{"d_model": 192, "n_head": 6, "n_kv_head": 3, "norm": "rmsnorm", "norm_place": "pre", "positions": "learned+rope", "rope_base": 85100.0, "init_std_up": 0.0361, "lr_mult_o": 1.4, "beta2": 0.95, "warmup_steps": 352, "final_lr_fraction": 0.0, "doc_mask": true}
Each number is 128 + 24 x the weight over its row's rms, rounded and kept within 0 to 255. Layers, rows and columns count from 0. Numbers have three digits each. The size before them is the row's rms in percent of the matrix's.

# gate: layer 9 MLP gate, 512x192, rms 0.0496, rows 494-511, columns 96-143
# up: layer 9 MLP up, 512x192, rms 0.0494, rows 494-511, columns 96-143
# down: layer 9 MLP down (transposed), 512x192, rms 0.0457, rows 494-511, columns 96-143
gate494 099:094141103119154111132092147120109105145143087124145106115122138130147177150123157154130131149110152078132122141125128106141127143076123150109136
up494 105:106141103102134128166111141129114094088119129162137180129104111111075099138094160146113118161131113115141148148117153099135068144116137136090114
down494 105:148139151115141081093130135135115151103128100147141103142115135135145115098107090083145141102150189138136123109145164121146121165179115151143143
gate495 104:102116154150162125169100152166163102132127155157147171119102145154176089131130125129147117104147122142160119136159168067088151129189119143118152
up495 104:120171127179143118108138106122162126163134165129056118155149156134163092109128132129131106127152132172122131119110117109101141103135114120167079
down495 100:159112140139099138125155148156142163125135167113146117114106068111101120169184108111161148156119122169118132124119147148135125133139137156107163
gate496 107:173145097206150114098119135137148111163145138143108114111161111132128106096132138128170114104157166149152132162137107167120155109116113141119138
up496 093:116161137131126136138136122124138111101105126126076121113116121064113177127136180183159135156144136112119170159155118141144158109155071167114121
down496 097:142127151102147100109140104123122149113127120113157173108117100113126067137111127123118136109166115125159106115136102128139129129148164100138121
gate497 101:135130093119099147130109142124125101147106121178129118080111121157114165156138101151168114126133137126151108146135158147092153127141138105168165
up497 106:147144124129122148122129126144123113170138106171133137115141146136091100165125093129152124116120125156130115126127136136146086135083116110124135
down497 104:109127137120115154125120187158127159137142155169155130115122087163131152103122126172162168116113119114172116149136152113152149125117151125100107
gate498 097:157156131153091094130101117124133133149131129136129094117129087194185123117108107105125082128141145109177140115126132135119151158115126128145168
up498 091:172115128129108128150081142156144138100084127116135120166118148165156082109119154118089112133116113126116147139101107109139112132067125122077142
down498 094:093121121114129119147170126117130134134122125118122152098116116076131117116104122120183111150133139136133115096125144166113101136118129082150111
gate499 108:174149111075123125112150153130151115148091102132130120178133107137165160145124127156107110127077085165142112129123123158155096155139118108113112
up499 106:080114188131114097155097145124113140108095113095160067086123133158114121174111113100142147118107160100088124121112142119129129166116123109150074
down499 107:153162097144104118126125147086108107153130103096123150156149168128111143147131111142124137090144117144125092186160170101173144094118156110176130
gate500 106:121112108100152119145134153118086076141127124138134132158101132127165142096101083085155130104097146120112107129120126120172107129133150131136084
up500 102:144122112111121107149070168162123099093130126133138197142117113124127115116124131136152110140145101161147110152116149113145098174137132118151164
down500 103:112170123165078148136170125109150143124124130119112106096095146149164135147120158168100121107144141088131125096140129072100162144138104156127097
gate501 092:117126148130134116098161092122096075097134128078085142121136138165111142106118110132138117121141073169179122124119106138141154141112136101149132
up501 093:160118098157105107087111135149139110111168133161095140111069120157188168110097150099123176096116123189146119126125171126119119151114129123130154
down501 088:132100127114125114130149145092154138115119125124134115152111154105112120111130129079130111118117146084160104125143143144131072131158108114132111
gate502 107:164161144096140128138123138137176113183108100161135114115092145149137172111158122155139076130154134144108109151132149144121161152097163149109164
up502 103:149123136182088111106154143114127136145140147154159114124155130111143106111109136160114103096145169143137134139147096138144110111131165136129122
down502 108:143087108160167151120148158170124105144131169135108151123097125131090125131174096093143109106079085148115150123161134112108137127144143111073155
gate503 099:097113073135139120135120176125121087108160110137155095116141164123137074143110159101135108138100166092118130126090159140152111099107154100129154
up503 098:105118112138084117117164097139117142137153169120107121140131172120135123112127113120150155159156093142100146130136097119149120122127108104128118
down503 102:159134126141139115137134129103123116108096107134117100177119142114131176075158149187122097144144124124068099133137114106163130124119173092133170
gate504 108:162122105101090111088150134119108140170126107141123135119111109114117129169114097152112099119094105124111116163124129121163121157131088131100117
up504 104:104097137120148141106110182136089140172111144130095152133139090136158123128111103112145125131063150119140100096133101099077124130091123131161134
down504 108:087122159141124130190132146143169091135108147129121103134123116072143143147153175148123058091108140188145132137121133151160116129140117163101124
gate505 096:097141120136098138127128133151108103186097141140098118123132135110151162172130108129171093098132178117112124115159114133144145184108164150134076
up505 097:068114122127122098144127112156112113151118148120129130119103105113118107137112085129113107065152154150108118124161098093130152092123107108095101
down505 099:154139126167148134166189104076178146144137158151131113126165159113158105144149131130125135123079130119135139136107138140081129145155157080118122
gate506 111:162128155153147145128140149155104119066155124150184097159076132172116137105091151136160163127109135138108106131135109114100111098111118166117106
up506 105:090155096111091114129101143134103134114146130119125114095138125067141058159125113145130130135130130105134135145119147096153086136156125123138148
down506 105:174117157138166129151101104164088138126153139133136149137148145156122149058100114114124138128143129119122142111128122158096158143137133110115126
gate507 099:122125119095100146131149130111134122108097119117109163130100124102124122145143109120130131107109135095140125091143145120139119162096089078080157
up507 108:089120068107096111134148143113137123139158107150137097141125106099151120106107113148134166162154133158129124138111185120128117130120153133141100
down507 102:112117110100123139136145118084165163171080133119106146162110086122131160150170097140103152106117114117160137143132123122157134153137105148150154
gate508 090:117118162075122125134102117089156138158110103140118087126137109094114128130122072145149125157094140196180121092109099154112120152137119155140131
up508 089:106119142134145103083119153083132106092130088140154146138125115109128115124120127163131133124128122130109124145135130130143103127087126145112153
down508 093:111117144111096151124123119144111143155113152135127114101122127130111142172141136080138131102127041126118141151100137155120135137119139127096093
gate509 100:125122098154122147108102135151143118144143130189137123141116103124151120116105185113125087148107152108109131166160120163131096152120128139105162
up509 102:107141145116147151110138103134141105140080079136138145120134132163071142120146108088131167137123158108158148132110133119197082152149175131103112
down509 101:185137088115137121132158115138107161109114118136167131146130102167127159087097141115118176158171130111121057119109127115167056124170142126140141
gate510 101:125108143155109108048160124143127117109137154123128116119129149137127091126137134122103141136136156068144133147164088143100129113103136130133085
up510 096:097128164130120110062093120123126171113130134170109129096164131111149126109144170111097180137146140116136160141117062080147122127129147126132166
down510 100:141129175158114122144136149119105112148103130141190097111110140166132123171140113153107093160138112119142119119140188105102125115109132124086108
gate511 104:132109090136146130081103101143077125119166142145146134125127136118122124086076157152099144095125132157153133142113154109140107130103058122079149
up511 099:153153134105104130138148125154112102118157157151120142101158115176141093086106156110108109133124116163120131138103125121149166118138141124193074
down511 103:162095133115116117088132132121107095114137150132124106101128124112102155113144116134153160133086132119139124135158112146112125174133108162102167